Weights of a small GPT-style language model, trained from scratch on English Wikipedia.
Size: 10 layers, width 64, 2 heads of 32, MLP 256 tanh GELU, 0.757M parameters.
Architecture: LayerNorm before each block, no biases in attention or MLP, untied embeddings, attention and MLP in parallel.
Each number is 500 + 40 x the weight over its row's rms, rounded and kept within 0 to 999. Layers, rows and columns count from 0. Numbers have three digits each. The size before them is the row's rms in percent of the matrix's.

# layer 6 attention query, 64x64, rms 0.184, rows 0-63, columns 32-63
082:445538514521510444514567564556509533448527442481512505483505487518489577496533509548504411576507
084:520429538515472501458496468493478496485450538507422468433507444489428468514482498466490520491500
090:485439471570485478442495452519441582510537506510500395510536481548457510415457522482500443509487
098:521481521495533519510478458447526522468481523432482436481570442483511465431488558522529595469412
091:532488508482463486544517561449499521429582565556437473525562487482523576447493496518557508573525
084:487558562522510508500554532473582482484499460446492518555505524433460502475541549547514482496501
085:527523429537449537545544525522466492524407496482478504571471491494499552508461471516569530505567
108:486431433474494503441476554468476493452501507490485477435502482535484456485525451508495502430442
106:418481574497565462470480471519482479485458512533492524421560525462488502477487486510507455507552
102:576487507518478458495485473571456555500500558488528491434492536519548418454512530465533440474399
101:520493532494544540497464490459515561512522457503526489506499497509507502495526536534481495490636
095:451435489418517432480467462453489480519423488466556527484439515500538532471468545500498533396448
095:403522558498472457536478432474513490514481479469526505512473474506591415487463558460444500533505
095:531487478445460505516528468500497472532480473474553491574476489503457520522435530477544592541445
116:515462516533488477521464459489492454557528464498520530416416524486556505566474470533523512521492
146:511470493480536469456501465450510477453490444568448509419513466466485457435510483457443514476491
113:506534498528550557485540540578481481524548475512560574563529532496480427462489491514494571484460
109:474481541473463557412526485530478540474508558475414508495418519456518467521559506511482481501518
110:461526448500531495510536501482459509499508479507489508516451487460560540430484498562488492474567
117:476422474463503465549432492492529545476480516507528559470542457445611413559565581525489490456469
117:463414522486526478502453504424415489548451496456444468523470480560447489403457530477464470528477
110:488589489423521472466543505491513447543494505442513526504492433500504490527494498557528562441427
115:412519506502480463476491534493535502570513517443542476504478429541418497494536518467439557470473
140:472460548470531428401568507494456456459495535579497547501568539515542543470550560550485505558469
114:518473561510529491519575531544464523477500432515462607455530515453495524517485462489477576557451
117:525460544499489461518461445525540409510496525491497489469431422480514557495476538525514520557537
111:568541476543515464441466559594463487538454435484472461556489498520569542480507515477538507502592
101:498514448482555500493531536501512456466382457485500548533512562478550529468543517423570486547491
111:514535531531527478484491516544543562470413496436525502411503482523431498468539513533503555476516
117:567437481485526485491466465472456491551464508434483556441481440445423439476497455534503541501482
108:546499520539562546530453482475493517564484558526507495431428471510472482502485496517538470491540
105:489496485437532524552526509438538543547516522482478435536463531477460488480462533408518498559499
091:537507508464548541549477525568504564498443479532432494597486496503499491548585488545509479490495
111:482518493546465485456563500441506416512545536529543535438544528517508534435406512462509530538539
105:475514498520454453492572524427518492453579536502513500471492540507532512475429530494487579539559
064:517586505514470496491521499606505468591462547501481506532452575451483519508533436518575514495522
080:477510510486511478534435490548453506478424457459460469532433500446474436557563457494514434403457
071:499488481539496481451512510413556502386550468502486437435472514498476503509428524460495535565493
091:529467490553447472486525504425515435454500477487499506473517534458503557472480495429558551497553
081:538544530506488500549551494451498492469540510517573543499562518601538580435429453452473470504615
094:487516488515432460459539489433470501420530517510524454444515491478498517431415486465421496500565
086:376461475513576425406497513518482536545542492469465494531457540446468525504482580477522423490457
109:457479477516507402418542474467490451504569531478509513481460520506492516446425512436494505522540
056:427479453517452447449476492428501516532504449469462476587518557441470520502498557454535432500519
090:459536498506480513488484464516467519519617418523496496479543520447505551482427577537460471498479
096:562455531473523473516468511560510540399489518571418529430499476515501495495545536524532491540524
087:502451475555519419497454444436471554503465563477574483453496553487533532455507506501581459462498
097:505508582518483563485485545391473453515548504482526496519555497483514514464466449466508491445504
101:533490481534491481475527450495471429497474530531575534429588471528461495429461502486495506442495
095:501527518488543530502501484526462528539420495487489423527513501450461458482564498537498492492445
094:545527510498421543557501426561473526512492433480558456509529466566556503445540528517561435472443
090:519445516508455500571526499480503510494488469554489479465493542488475418510481529499467453449572
097:509507502534466507473543501457422478459505539556579471504476499474505527472485518527456535463507
088:487587492525502374561564496423516517499531452477567465482517519479571469510453546464508478543514
091:441544535527565478433493498492514498445466520509437502515546514519501493501506494465521548522482
102:509486499416477526544521543556406509505451457485484486489501479459472393619485465539473448479445
100:563512469511497481499522469448486512450496548502459437496437486586383464552433488518429551537567
105:549451502488434498509519519526516493571535558454543528505486492527478483500547511506539515509529
098:499545448487517519526374518462489477515463525546505478560510513491527436530473530545499514553501
085:494502587475487491457478499528481483475458469529452523588486483503434519569532558480495492481536
095:506517578530406520509501467458559504459562466430580481481526476455436491516505552476536540567501
103:528571478540524579516530511480508500548478504514541584548520459520497481544551539555530486438505
086:494515464483491510554534484451499524437497512434469480514487414389485547448443530461460443466555
098:469458482492452442504472536483537502514581509494559512466585533498574539553529517510512537512493
# layer 6 attention key, 64x64, rms 0.197, rows 0-63, columns 32-63
077:508450587533493453480479560473447453519470459521506558459469429469535580515497473483522439492525
089:509486536563602466520514503527572580528522506533502537533469450537502530470574508558528462498467
088:521496520493428564523502510472411498506512511485507538519415514513417443449507426469492482493560
089:526486471539537412513459485521587520493508509482546475465493477436477574493482567481461538567563
082:524531459521462412511538521378502542481563534533461470469487530498505592476485467540537527527550
091:504507551534505523533532509506525488521500504534469530534512500476463547436526543516550525630458
080:488470437481489539459511546496450525505465477561498514511469461467408593459487464480482506619541
098:469483489490541482527432540436497497419470483555469453511484442503543468499468504404473419444494
111:462545532516511490468463460438533511457417542469539453476459513548566461504498467473500519419518
097:497513430535488475466453531404500498493478449534480518528533553485582448452498591486508439489565
103:485459518485513481489530558441582573482462522485460509531538571504525494508521523498545537577448
097:474447484441487491521503482505476512542519501457481458467522520519528511502557562511493546391451
123:495464476496464552495556520601528481504492441540453480510502552458513487461539550468463559566489
111:480496478480543519520531510504474534577475383498513519543499512407489508519533583506486529503461
100:535515478450485549480495404552473469487511497532522442439523497510573455513464487508509569564466
129:539547502505532473507545453465581464543516496563506533470595465543519533489472536411503512490504
119:502527470496500520501501404462440504566501493463524532494489539468433417482517459483516512477509
119:522563530538480471468543517630535474517486562552492511501455512487520462526502528494510492522575
116:507445455446504498548546492554477513508525477532476414495515442503492525473532496510489504540466
113:433405427446542494474443428452561499521443474480481513430506441430548498538483479497481500484552
110:470534518571554405492471506456493515530504518518448494566559555468481527420516507472487507571509
099:544573448453508447500533504565528552410455516420534500538471513488511543560482492477579494503422
110:459506506476552474437505492456540522517489524492525516563447468575410532525493525489511546533460
129:467421509476520443474507531527480471523543531536493515488572518474541551488547624517498458499478
101:509554522539414479562527476452484477540505475441459592460529521542553566541480524524434536479491
110:501468455528529519491507470434514458458545457513476471573484488460539510478533581566426566482580
099:557504502512505534482459490491478532512578492408513529572526463530549560519538475497534498533532
097:521543437454532455509524509463512479530466460493484552503504553482515494416532497495488470505576
094:518554558537496476547506498520500530520441442384483485455448479570433526489535526530520549498545
112:548531473520503469467507463479471450503459518396473468443520492475546519479471477505487520449420
105:525541444485459557520493458468473489420473563547496492503475561496491458540528545438523491477505
100:471551500459499503478488529480576504556503501489456473465495453458469482464500513457554479492499
129:530472471532515489532510505485512556561513486543466469496382555507465479544577515508548541544497
075:571522490530515519509559520458540535533536484520513583526509536535456529534544515515491534497542
096:477529545483511487458473531471524492455572551459528497489598409465444510456452461452473513479519
077:551448535493544455472454496525484521498527479452504539449433521567505438557522532464483482484470
090:494491473504470484504505501512418512562496459535495514512454580534553465499546543612514623491450
085:520510553517460464462487464456498440451482490496486485479524440475419535470435490443485400543558
096:491520510506458484439503530504492442437495456487534441488553475484460505443468538483465567437558
080:516530481543498494521460446443476446498472509520491463402522412519506570438447466457494494448516
091:482434449478466469466512493567552434454449499458467510477499535454470480482444467474490431486493
097:478478466464474533511502527428468511508457511525461587490399523467482517524550509559515506524437
124:494447551524512465462494466466495495438513537431538417451533436467464437470479481475442484458518
104:526453458460516510485481487547548501540472486522463555479415552482480480524498517563522516542432
088:428476502499437512504523492533485445595502484534530479540463576501452475524519488504480515562500
094:535436483514552514485577509509507498566517481567480478547447570484524554485532542579502563592517
088:494517504536446495508507506513482439493466453465462501477464436514529419533569560431455500514521
102:506528432520533560511482540479506588526517460514489442509438576541557430557534552509528528508502
116:501498460482499500522514471487490552590564492463494557529457568489510488529528485521525528394445
111:501567527540512527484516541531576453499544558436568494539588506505513533496481510480423441502531
089:529539462426426454468481540553552493529530538486447429474472492521436538532457470455496509444505
090:567573457481481517470506403532444495542477462436531513511407576557395512480508527537462527575466
092:463549443504467498488483547503520504567473510480481508549441545504565537518539483575511502527459
103:474474486503512553565498467500456554526495484615482493490457569498514535519593536588516461504435
098:549481529523489487628492507520549562525547491558490503558457555518528457524561505511558546581538
093:483469498478541504508476458580509544490535495437504435520506465490478593562469484423557512479507
103:539511483574555476505507551541488511561486478521487567536409505513479530559510479573488528597556
089:576539534452467557495552510513515466544467523457501473530576499482472573569559505525482545498573
098:541479549539502550506483488528560520504554576570475579487551482552524501519498477540480495505521
091:498501532526467488453523444550512495466561532475586469455524465486454516507495520474506552546515
091:540512508530498482477561510468563505479477523591502487526470528547488531545530511534533513530486
089:494600446498587575480498504550475464572479561523501468474463510542451491534404475513544517488492
093:502482449503431421472494484532503520509466532483524487440460556480496567469519524502579522511562
085:478508502538537465512540570490503553486485452454441428498450441488495514497503476504475526475464
# layer 6 attention value, 64x64, rms 0.253, rows 0-63, columns 32-63
073:506597446527523448508493489528549481434437462564488471492523486401569507540533515381487500481436
073:524540505540595461581484532481490486512509513468446556497487468459484500486467463508515409578536
071:417535517558546471519493556447471523471468458427509477534454459503484561504455527418481465462486
068:494559530509537499551487430493479517563520547483470515414542530540428548487541507443567546438493
068:485566508511438491503498496479491515405507502507491536585549568511521501462504502538497555532552
070:578496524577524449530500486458520466415513557518558517467504562540495521551464469545445502496528
089:490589497517466442475505525554433467517538485487485445508496518479455494455487507521512489439510
068:462482517459510502570497486573500528470571527492540573481494486463533553537479556496449496464486
078:498419429426483474452513510455473563462486467389439433461541501523497471493500486442451455466500
066:481517483507525495532423506492479478491535498552482506548455475529506464441496577497452468462509
066:526477528528545554488533437488467499457501533615471526484504539524487456470449489473489474553509
065:501517541526513580469544412434449488536485489456546590460512471584510542492481517488493560487501
058:501471457421516483492489520481422560549465514488474446500483457491440555511487565556516473483463
072:532454456532467467502486400538506479468449497565492428535516443494496445467492527548488477523568
069:526495527520463470504555519586535552507526492614529456600485522508448526490491412454468451517509
066:476504517491494485488426548515512504422561486521481495483557473428524468548458474500477440437468
070:447469529492409467545515543480545497476487537503515538537481478511533557540557517502561399457552
073:502486499505513498501481528409489521489489528492550507510488478481540510549533545469582544569587
068:471494442519573509486499524520538498472556509549572550516438458508545499486475487522496499555480
067:499554485505535564549483487509578559475543516513577494512462531559482601466529538521581533510520
059:445480517474490500460534510488597500543499487453555431573448509539548489517515531505505489534521
071:438540480453524503517498458415602525535514545463461490477511559468479470518470474532483515413546
057:467549423533503464471550533497512540473449588492541460487457465421500509423443483461514533499513
064:550499486508473476482521598508472538517436514508410474442462501517508481519456574483487508434532
069:498422489545550547554490507488550573456481457469508608570572470520481488434495512461542529514491
076:436512476457504435479485500531525509443527484521471549553452570430482542519495399467468474487548
074:511560438515543548464523447573451504516508501487562557499509478537473446514515499574495455422521
070:469505517485610439469539478525483538466510529531453543516485461465472455488552493508452480499471
062:500516475514464520458573521603561486469478468460423532390506422491484467505461531540504546496526
062:539476537562495483531470527552544584540561518456499522531481512508483566555547490445556502522416
061:512553504566474472499486495512433514503505495522504543446532509576543438457487476561565486559522
075:550524517471488515483569521528553493496550463569507520487488504558483486532546451499515572526486
157:527542530544582465506469578518480520494532496508539506560573526541506524513510440571529500516499
118:519519449519519571485478464555563468445523471479568476565508502496472411489502516476566594530503
119:519551477515495452474535483508427449469527528525493411540404476439497548506512496556515493485460
121:424459469531476542456420490486492452468478550516538478575500526533449442490515512433497431470490
127:476495516468466509542514503536464506534537475481447479517473571528486488465495416460462465433548
112:473439465485476487419471472443499478455452481479495491465470464406475463546452464499473442408462
132:539521504512508486534429512414528525525485537421451527489454552489489507491507573501503529565469
127:446553479436452503470524506492495494539434526465459489443435528455485458401477458402538441481517
113:504458546563451545487458529528564478513487500487435468444477477530449515470546503473485462501542
143:494461435473505529441430540489539490458521459424477468481452532533478542505505492500527486485468
109:548440497517528571458452448527462504515489508523496441502487566485533444486469591523561507494484
132:488472459448529478523451473477459471441493489471476522473535538503502521535478406519470521451413
116:567542490501463485512498529521489459486501514460479551491469497493565481504466496467500521491403
116:506483469500485472468523576464514434472497413532455504466484470460530509471504434442508482502448
123:486553501546493489493448514486425431457543577519517472531466501494465538512507481491567386506461
139:468517510523478536514552562562515466458582541586515536454480475523513550554502532536491461484543
121:429505518477525533459528472497595514539559507494525446573473509503576555470531522480494504523502
117:501512452478479476436539492561500444432504510417494441481423478446515456502507495573514507506493
128:496434540491416460457475498473426469456451501480487522549481500535487494490513549501400503491459
111:497463548529513572518483386477504527486464458503533494514503556509483507507486499525431478573471
122:586510485499535477457483533474457469487490447422484591491487453519532514482518419491547528559476
128:470464433521481517456469515500525488554500436446531466483481482560534467472500502511492464489454
127:498429530568505421520504487430482434470514487500493464436542546486481556435491418532493434542514
112:545554499481503561474507543534509531498499520549511526494512549535451494554539408486544521478458
118:464506475533529455541465431462515474486422451504466460423506500408466484456511597530535541504470
102:509470522481430544529480470475564540527463460465430482471501584423527495498450486521475557489554
123:437492526495529465485497556464498515564529493523539452473446531560416567448507576467484558459436
128:483453544509411487501560471524489486465422478484505469443479497520516504449517478539481479497479
124:493480460492559452506484417467527441461452436488514556475518448414569529521484465526479511428491
122:540437448434494515465521481503561502492563519549476489448522500420638426519501523478546443536576
134:507470521559454508576468475533454464462576432513475491516379491458501497461467489534484474507479
118:560470475473520575487555514502485550586512518508484536463497511451494451475393446501512475506453
# layer 6 attention output (transposed), 64x64, rms 0.245, rows 0-63, columns 32-63
080:454433532522519481487493501474478461548563536490586504498540581548441532429512483515528520484481
088:449482487500459530467533456495541553540445520557558472604544471528426480491488549477470504477444
080:523462509442456505496529411489540499465532484555468518413524471462463477552529536529538553514550
081:519458464504498493481560495530518497438519469540575515513465447518590514516423544572486526522525
086:562499551473497539521508532461520515527453457512503532491427481537513462531517496545551488461455
079:469529486515456445439560497485493556517564517418403497509464505544463411522520541458544575459497
092:470479519489527519504449524440535515520476498421518577526496473538550461538549472468443521582497
089:514552497563515528475499512488506497502473441549540484518482515519509495422553520532590516534515
072:482604539572533540500474474538472456489516492497500491519416490461430491447435538545465492432533
079:493548507532545580531573515492582536455502476456581485471567480481484597527517460457498507520491
084:542524472476509393484485506454512529496471539400501494478482437535497555471514496525495541444440
082:568469517524549489524479518500570515438541497506439403540510470522501538435429536471545467524509
078:465456566512467566469466508504565437535545483577485585590486557505544526455527466449494489540526
087:482512486428479488510489555455481412492496526445490538486463584509460482492517448452502460444471
094:597518468524523564513515472506510471534505475501500547424542490472539485555485581570506532499426
080:498489447512526495508573461536470561539526527494491463496470515487449529419534482499510582515491
085:574510467479524486521472429455497485486480471520514486487427482503479531461453493415486544525483
084:496465490525519566492498488597462531574567531470468498508475496585481537449463508550436476503457
079:543479524483507475457493490454454498548428460461455494474520512506425617459546549474498537462535
079:510458544464480477504559494457443497448507446517451505505547439428519541490475477523431495526457
080:546520500548476548537451519520435482468435532540406573442465492489490505464497496495485560478476
086:579532523552474466530545541558417462481520414461552508576524466508496495498551500535485551493494
071:538466498566491493520467470489483458446483420441467506532480500570478491541501517488482455504540
093:425468514518523514493415433472517449505549489445520509497513511523524502489524479538525543500476
085:457562530454494514424575484521453403486496546544503470487441540491506531553504492511568497511502
085:503455480582446510527477471499450452502484537552495477496510501517441441548563583540471514554508
097:478523568499495486533520524454483507522501438482447527496517545488549519448503559490480496668524
089:542530457568428529485433510471524506517486465522537426478539538516470492455411482451462514446467
085:499559503473605473533421510444456519583558561537537563560512528563486538508472509516504499483437
073:508458479491465447455556437435480471492577516534514535440564541460560408517462478560501522520580
083:535489526527559469461533552505583519495501494535535510552480492457482476528556568506444541457552
084:438458512507508458524417543492436557498459537430515458533581501457565473506476492553461504498498
126:468545512499476523504407500520409542540534527429514466484544469496505513458523516552552490486530
120:562566552533498501514512506453543440535561480476520484472505526546472527487462522511514536488537
111:484556441502482490430545497534516531428506549500509470568554515475503522451503523562484532459531
109:550501544609483521435457548514507432508455541525514489545494440514502475519465484524464445475498
119:460487494484448483497494530583491557467520515532505461601477562524472540509476461515490477548507
085:498464457526459542500494513424484458534470527495549476549493429558505429551519509598437501500508
120:466514450510608553546463528449479475481446525517446528505446529561529472453437439517459497545600
110:482501534462480464437485522445529495428475477547499483589464606449518553534557444417547480494553
110:587521527516493505551556512626456517457490509498385467524491453514448451580528517492484479518508
117:595529509532530505516520551556495510541462523453517424481506464529467491490516531531520482489540
101:519514439541523481503482476450471468519464510562549467534444456588549463514429504551416466512493
114:504501497484464526492472530381496473503502474454526541417534453556513499458512511516537462472443
110:525572444516471544539560525497495431534425465522490522464528588591585522497487473470494453482516
110:566467478424425481514524450498424480454511523545479480506505565537479472487532487474512480621527
116:401543479572474471467467531532475477467495529537483476504501549460568511515369495516533502498526
128:461466439398454511441518520552539445492509481494530505458514471462517492549495499515440498480479
120:431523510506573485509493507555574509553554492481500458549530509510485565461493469494497492584497
111:491536434487499533458565504539516438485520503427474462449479485534503512525450521503514575471500
117:446468479514532482447516547615455497530435433544476557506516490510527452461571562509466484454489
109:446551559456549502474402473519529452568509479490516500435519527535537521522529522492485526501409
112:555547478602454483530538465517403474487476472526442482432537514468542567415464543470568500544525
109:523455511482466523554492460545483505600507550491531484401424470579487481530430449512529484586471
113:509466536473547493516488548537420523510561542506412518459551536488562547553469547552531550571506
101:520546504520431492478489463558438456482446535545561454520504575514508538524499523405562547454472
111:505520455440563532470504514405509461491525490469434525487473497463453477523476513524423552467532
104:493452486472543517629505450493484550486513540473546483495497512556431464564533451501471516504449
124:510475517485594527457556513523488528529472570510483462536495509521430478455498431552482506546561
121:501531486390514544421515545522490509579506488484474513544543555567513501568580518515492541536473
113:547489428485468483568487447437479504504536488476486506533539458542462510564472519519432504504505
120:504505501520426465566448495389594484450557508530532480553529522506547491582544550489432498554536
134:548546454484499558520536523577528496498576475566490542474529560558515502485487490579461557511469
114:532521536499467497573498447443517476499475564517550494523545552551469496502555493514569494453450
# layer 6 MLP up, 256x64, rms 0.222, rows 0-77, columns 32-63
103:505453582453482481483507502517502532569560502505520518422481486459433526461505445488496541506430
099:553491586535515527517463504480512520598437532489513497515515414567486457459441433508560499518537
078:580538540496512481502529483469575496473525478556475477422472466460522482513455473475530567511560
107:458432495480510453461562550537468482430550519505474503535512578432441494453512455506536533589466
095:510506500568519561491575549546471448529471535500504503482565533472447475504502499501523588591506
101:459487525422534586439519531476532552538477565523519507514482487507456535535534527461515470494465
093:509454547530521460510517605508472476538505535440497474436557455519463459456427491516463538501429
105:506563497561436510525545452475479548442564548486562444525568510531551570443441502463476458512454
103:527539483501532612468447540433533445522488517480534500456571447467512591499492592502514456443486
084:502546450560483394441445559480538471486484531458487517493511458461476516542449511487477494523455
082:515458552514426476392485545464574441474513515514545540511505483456537456459572539496440485470522
096:642518508442514474467498528394441511536465516438492520499542464526521489526509520500513487416474
100:483594564457489488504452514549550498459535531558540468421514527511496502462533487509525546459522
097:491535542517535518531554519559482479544591445443511489479539569534539470394504507531487501470534
083:570557419564600533453512580513530436545516522514533508453471472483498500463471490532487541493497
093:545499522540599517442539511489451543529479477469497507464437515486533396505528484454556480544502
102:449443495457483490469458521456542522587535466443550536552474457417515495438529496486578511459408
101:465560578528557460424532562465508474506445462460490487483441425500512476450577512539472519489511
110:461455520473509486489406511518452511473448521530499511520477478531531508531552513428556420541523
088:475469529446546506460510512453446512462429553549508552503531526459494532508458502437595499498482
094:478539432490499519483576540513472462467491517523490539500554529486524504459462469525479489540516
098:545512472513622535447549478543500618516594485471504478533513509523507468522462527478489494428541
122:502513427544453579561536425523523499519505590473443506477509539531486518489456457469465520473481
084:458479467458510460465542514424501460409526514507465493526496530452501546540498474460479537494588
096:459507518553495544489494551553510496431534484511571457547502519495579438509468485549449491486567
091:465559517465511542472471415443475526513514551442519507483546527495591462455431563471512508506510
103:507605518585515476460437484507480451479523497493458423480501488515557525423491508462556517459491
115:509530457509452439489514530523501488499552532533510474472515512495514477473453468542413411548506
111:480580542581526528516493559496491553467479437576523555528483525539547513486509576519513389492567
104:497502497534495469479452519482500484437512489514425455531456465497532494528435483464429540563543
099:605472547510553503563488492462513531479502499464502512435503465487445525472560519412488444452479
080:477519426484474536494522465507493484466491550433542532493530493552525442537499486554487489487516
090:543555468512407452539559469469474443547521486436500495513545504523525467545472492544501541516503
083:528526456447531492532556440545551509558465494473510466483604531430484508537515475462510564534527
091:486523439410533470540470523516536534496561477465526536521562520499483464550581522533470548577549
083:552523498510471504516555533504484513596518503494483491547512506610527506523512521455493542564515
091:512530513581468502463548484559530495543462545556533399461501488533556495502468551592501499529468
091:439457502454509505468488531462496519469534582485474497528457517506481467453540454457476448530453
107:443472433474511472502488479475490491514534430573505575480466500511552448505476464520420507530538
093:547486568500467546500448457539512482542505581403520554465498498507451573460511509500487478516474
089:424547583496527536515498442516520479499469593519480466495458580499546527501437567550516514501500
102:504558486481512557491532489474452562460541539558557500494474486516469483398517501459487404476478
111:497560526534523474422517570503515483471519532437514539557526479448507455440519488499523541464513
107:464443500540520433471490494466477597419455508513501523558451478441478487486536475495514462494537
091:519530561418538553454511480539487402428466473539496563498497524526479492500431489496446537523500
086:541522483455444541533505413377509524492550455446552513461551515537562485461523529496528471482537
090:474473538564529539541532532515555453537526554532540465496467522497511379529530474527467583493560
091:493485445544519465487485547547433551533509482563523538501495461521561483435434588498474529464557
097:513493536586492509545540485459479486512515455488467523470499502554519504500474522527521582547467
102:583496528495501564524494410466503459495466584500570578456583505507519509466476535507557505502493
080:550473527500442492458577523567510554498415570505491467541477516438529496460480504461581513472542
110:446529552537537526532543491511514496507489522531498578472491567492461475499520417458590522533497
099:495507567569547489567541542483548526521520546567536501489512476561512473495513552528466532515566
104:415534519451504412437511442491491532481560480536444528504497531491492495472516457465451484530495
091:547515506510432536531492462528520517496472502418597494501423489559495472479484527433506573477513
122:519540519485524451510499498445477516407524522528570471556510487444486506548492487443513479516470
101:478564504504483563457509582481521508464438486532495541545479554501550478495505550508494494399497
094:473426561497475535423505579492508470508497560524508535497489436573495533500476493487523491534476
092:522586443527521566533575449511494532462494509543517491494553486502467508491455497496489466495453
094:514458485412477448527545512561553498523467512476519482514516488540513531471562542494485480525503
095:632506494550526454456538550520544509533499463472492558519545399540492489455459471446468500536564
108:521498497573548527552539559555525493452557526507497498503563414563428499427504514519518479482461
079:521471525516467474523546528498410490459516549497475581509572444536476529487518491544534447518465
095:571589518506467466506567532511548460497528479501544602393510523477445506521505502454520521530479
101:552534448412496487496533482541457585513543510470512474548486537535497513493506519515482549524522
115:531540523528521522465457539485572458541526538499523500549493513525509463544460510464396530458568
112:392485498517523506482503526489472595509472463523568529434459449477538494460427513459489492504472
096:467491522572543548502450524458447500519456538513539457542472484537526501534419495567481414463544
104:463495464483544558516484490502538464483560502528536583511528425500492503506496461419520462478530
119:522546454511408440432492526432476509416480487446470453542548540491506535494535551463511494441514
110:534462480479522490469517527569424535520518477487491478539491486470435465512568483526464501582531
104:523456549472553555408496519507478483607475483457557484514507475513427548477483492496521435472497
099:492518518453486472487489501511464533493444575528526445478529446438470514480507555477617476502533
097:474474547554562504522569448465505514542487523556504484606448577547481515500473527467475532576596
089:491500495519562477588487596512588493524512444445574542495505456495498570534480539522536470494546
103:550463501514557524492517556564569552519529517494481485589579535540508507463471483539486544505546
079:453420568491483498554566516515504485525524539532501518470497550504472497502466577543514456524525
097:506510488456499480443512478484543534467486503465541543473490470537438551468498546530524459478459
# layer 6 MLP down (transposed), 256x64, rms 0.349, rows 0-76, columns 32-63
100:557564519481524486525504473473479525479516534436452504442369546481556504491536481508468448473475
116:441414550468484529543486495556435495487484503428488522496479454479500508562564493473536436475495
092:510481529487559506459516497506464478542426508527426506509504548508527477562511427501457451452422
095:506472539440584521474576458480506467540504521480520523497451448547509536485553528488543499500513
097:528451456519471501531515479403481468462518454483479507619477468492529539466467490514529502520525
121:497504482543520483561525499545499454387516525493495498447542505478466506535495463518514435534513
096:478477395503498486455520478456477495516500478504520573504440490409492558513553532531453411458563
140:508487477453432483480538486516541487508512394495494510504549584522552449499536483464542478492498
090:486525456526464562549507563508459502511548487478430446492451488529508497498430463520511530443476
099:531479474487533517489422514497458525527513485573502493482542548470490493459449510449522505596477
089:514542461532512497531510430575459569543484525539436446480542524416519455546587456537525460520453
097:500467468567466492497473530540495558536532508489489490534460499482500533513502501537507499475627
105:460484522468493491543498509516428530483486464518481454436446531582575448448449545538486508457508
106:506512491416526477478479507520539482477451508498470554557504466523511476461500502497475440449420
084:501515558483452539503482516556450480484495505561486578510497510502476512524617514545532473500532
076:474523499473500450528447495483536468452478541476489584507423532490482530458457512495469547439465
120:586440490512585550527494506491427544454494473523538478523555473512561463430440535520494468515503
089:461496461516446535543489454525562468473585508462449474536442541587486490474567479511448498463461
084:448438475500451556514555471500494545517538510447508501514541580484511504447491515572474495464484
101:560460523464523487529513459521522476469467478478513537537446484466500550505478465610460526556433
109:562536501506513541535496398538499432507533546490532517521583533527529455490527495471532460498519
095:510482524530499449492551479481463508492533516536532449399478471538541476496464531496557518486533
129:486520452527421506542492419452557524509476548537454525509492455543465565494449472511537447527439
076:494518493561520504517429482578473543548485513460505453452484444500465485541473468466497433453499
103:520531520435474481482452542492484571500523463507518543525447541521456479576529530525488471581442
091:509450457526473487482535499548544500520506467520471489572551447537438587531511539492518446521440
113:468528432525467572544517459481505476482470505531503472429553598478457415457485475503526557503498
148:500487452553453534489529507478483438563469521509545527521534552551509535544421494511484479468520
092:449482449502491485545527511563587488480487572496463478511489516594489476498481466503560567556445
081:439540534478534521516490445555525503555463515441600526467557551497503538517585501537546475474507
101:530536444506474495532451349484460532456498504501496423506565452533516606471465498509516591487517
075:455530521435472469541480510460472554432526437502524495556488506495561476564549508531518470541563
095:470506555538489525529462456546473541481535556502480492453419536524480436419507426558529495499540
078:477446558454496458519491481473460450552509472484422512519463493517563489505537481542479525451466
084:573467483475573505543503485492440425523513515501511499536520540550501547553469506508549475482467
079:485520519537521436508459485497568566500513507596428498535406477430504521564530551495454542485479
089:545431407485469456427453504437534527507546486529500533523522511499441495459496417528499483511492
097:545526513514522476555456460497503479465479465401467468485509435500552565496469550534543499502478
109:479492484521554590526466497558522509531487464565538535511501504500508471457452503471518394495471
092:542543366535526470543513516444446522481492452478496571573505491501509437517505505515510522564487
094:494552467539477477588516633503459550513458481512512478455531498469446460512486456502601522590456
110:454538487547513577573470478509487500505483553555503419538561467491511511494444465528440456478479
093:513452497475478537481511460443547545536506488485523461542470486549542532550456508513486451542535
080:539568507449440542524477518508539415549539508514524515542538505590490478510501519491525532528483
104:479515555516511465444502510464519552415515493468519546573526493441513501558520555457550468553435
083:516554469505545379489466507509525450517497539513498467447446485531423519521508458461503447507491
085:531530518521512494405514460508500534531474528502479542527451505518494594559460517536459495439492
119:540506455548533470427533545551489562460497396475526476510554444507500559480490538497485475507558
110:453495528463531538486531467508423471531516458551502520490551463506427558547472535450516515479468
094:573419470487546495478499554546551484472616465507498439457469491547523521486563493535475486464456
082:468464519498491504506435516415489512544543436515460490496470473550535496513489471541487534477551
115:469462599503475508520489507541548411469493515479550489535533459562467413484487490513536623549419
074:534483515498486533486449483513492488511543468532508551443444584502477546548523509489542510513459
093:530472481506483522525480440465495467481522470453537564546553514481514519547520492444512506487553
130:574530486511487576469467475523488548482494501472484549458534514439457495524563528466465457501486
107:470511528539492521522514514560524535547480495449477537442515452523399464522518530466489532469538
084:515441516462501384534479362459486501529570507484483457459506462488486480507503470528514460583518
076:547468452493475469498503428496471471540484490455562458482475549558556489533509522521570476478546
087:428467515493445532480484515480459541568522545527500564461499429458599556431514546493521465498430
095:500563473529497519472459439510469560543517491599522522539487535530450440504478478465501510549506
090:453482432485564547508434486492468421492525514511482506476491588483481440451517463548564462551496
102:456420518518571478499446465511521504528486519543474410453481518564548542486482509501482536395478
081:515574536447515475463491492530538484534493423538492483536427455496483508536604465500476511509487
090:548471480491504513459481485520531417496512452488494475534507499432525547513514536507546449476497
085:488463458591493502478532495447530544493433500539487520452482496535496464534485500471466523396560
161:568543520531465565441516500420508518462493478453532466503501483490517549520427514475516450521549
121:450481454478526542527497554566507572464479488465600445548497517441486385565494504481510525535449
089:464503507360511410514464431534475455490501473495525537519468445507479535471536554514538587468477
111:476495536433562519518492499524416514486459481459515492494584524467464494499495558495473505576495
091:505489554524587541544496472513514509570512551490521565446458487480466470479457479513448497567479
089:481484491479474462453506480437544444466477545453475460478501468531491504436403508464501473421461
114:574530523533539438503447469507471529538532536548526496469489475510527424425581546488542489558473
084:451476472519507533532498471434528486502566449496500522519477520550528476503597520489463516554505
091:495510520482529544533485589494498439527444483462450493520549492517584451499534371475528443533511
075:545488499445526395416569475528514487489486557540426494506533532468536481471521510537488515534487
085:497472526475469400533429514482529446448451497526534476492427465453491538493552477406452534529446
080:489556502461472463509430504503495460456438455517492514515397442527516489438517449451509532491423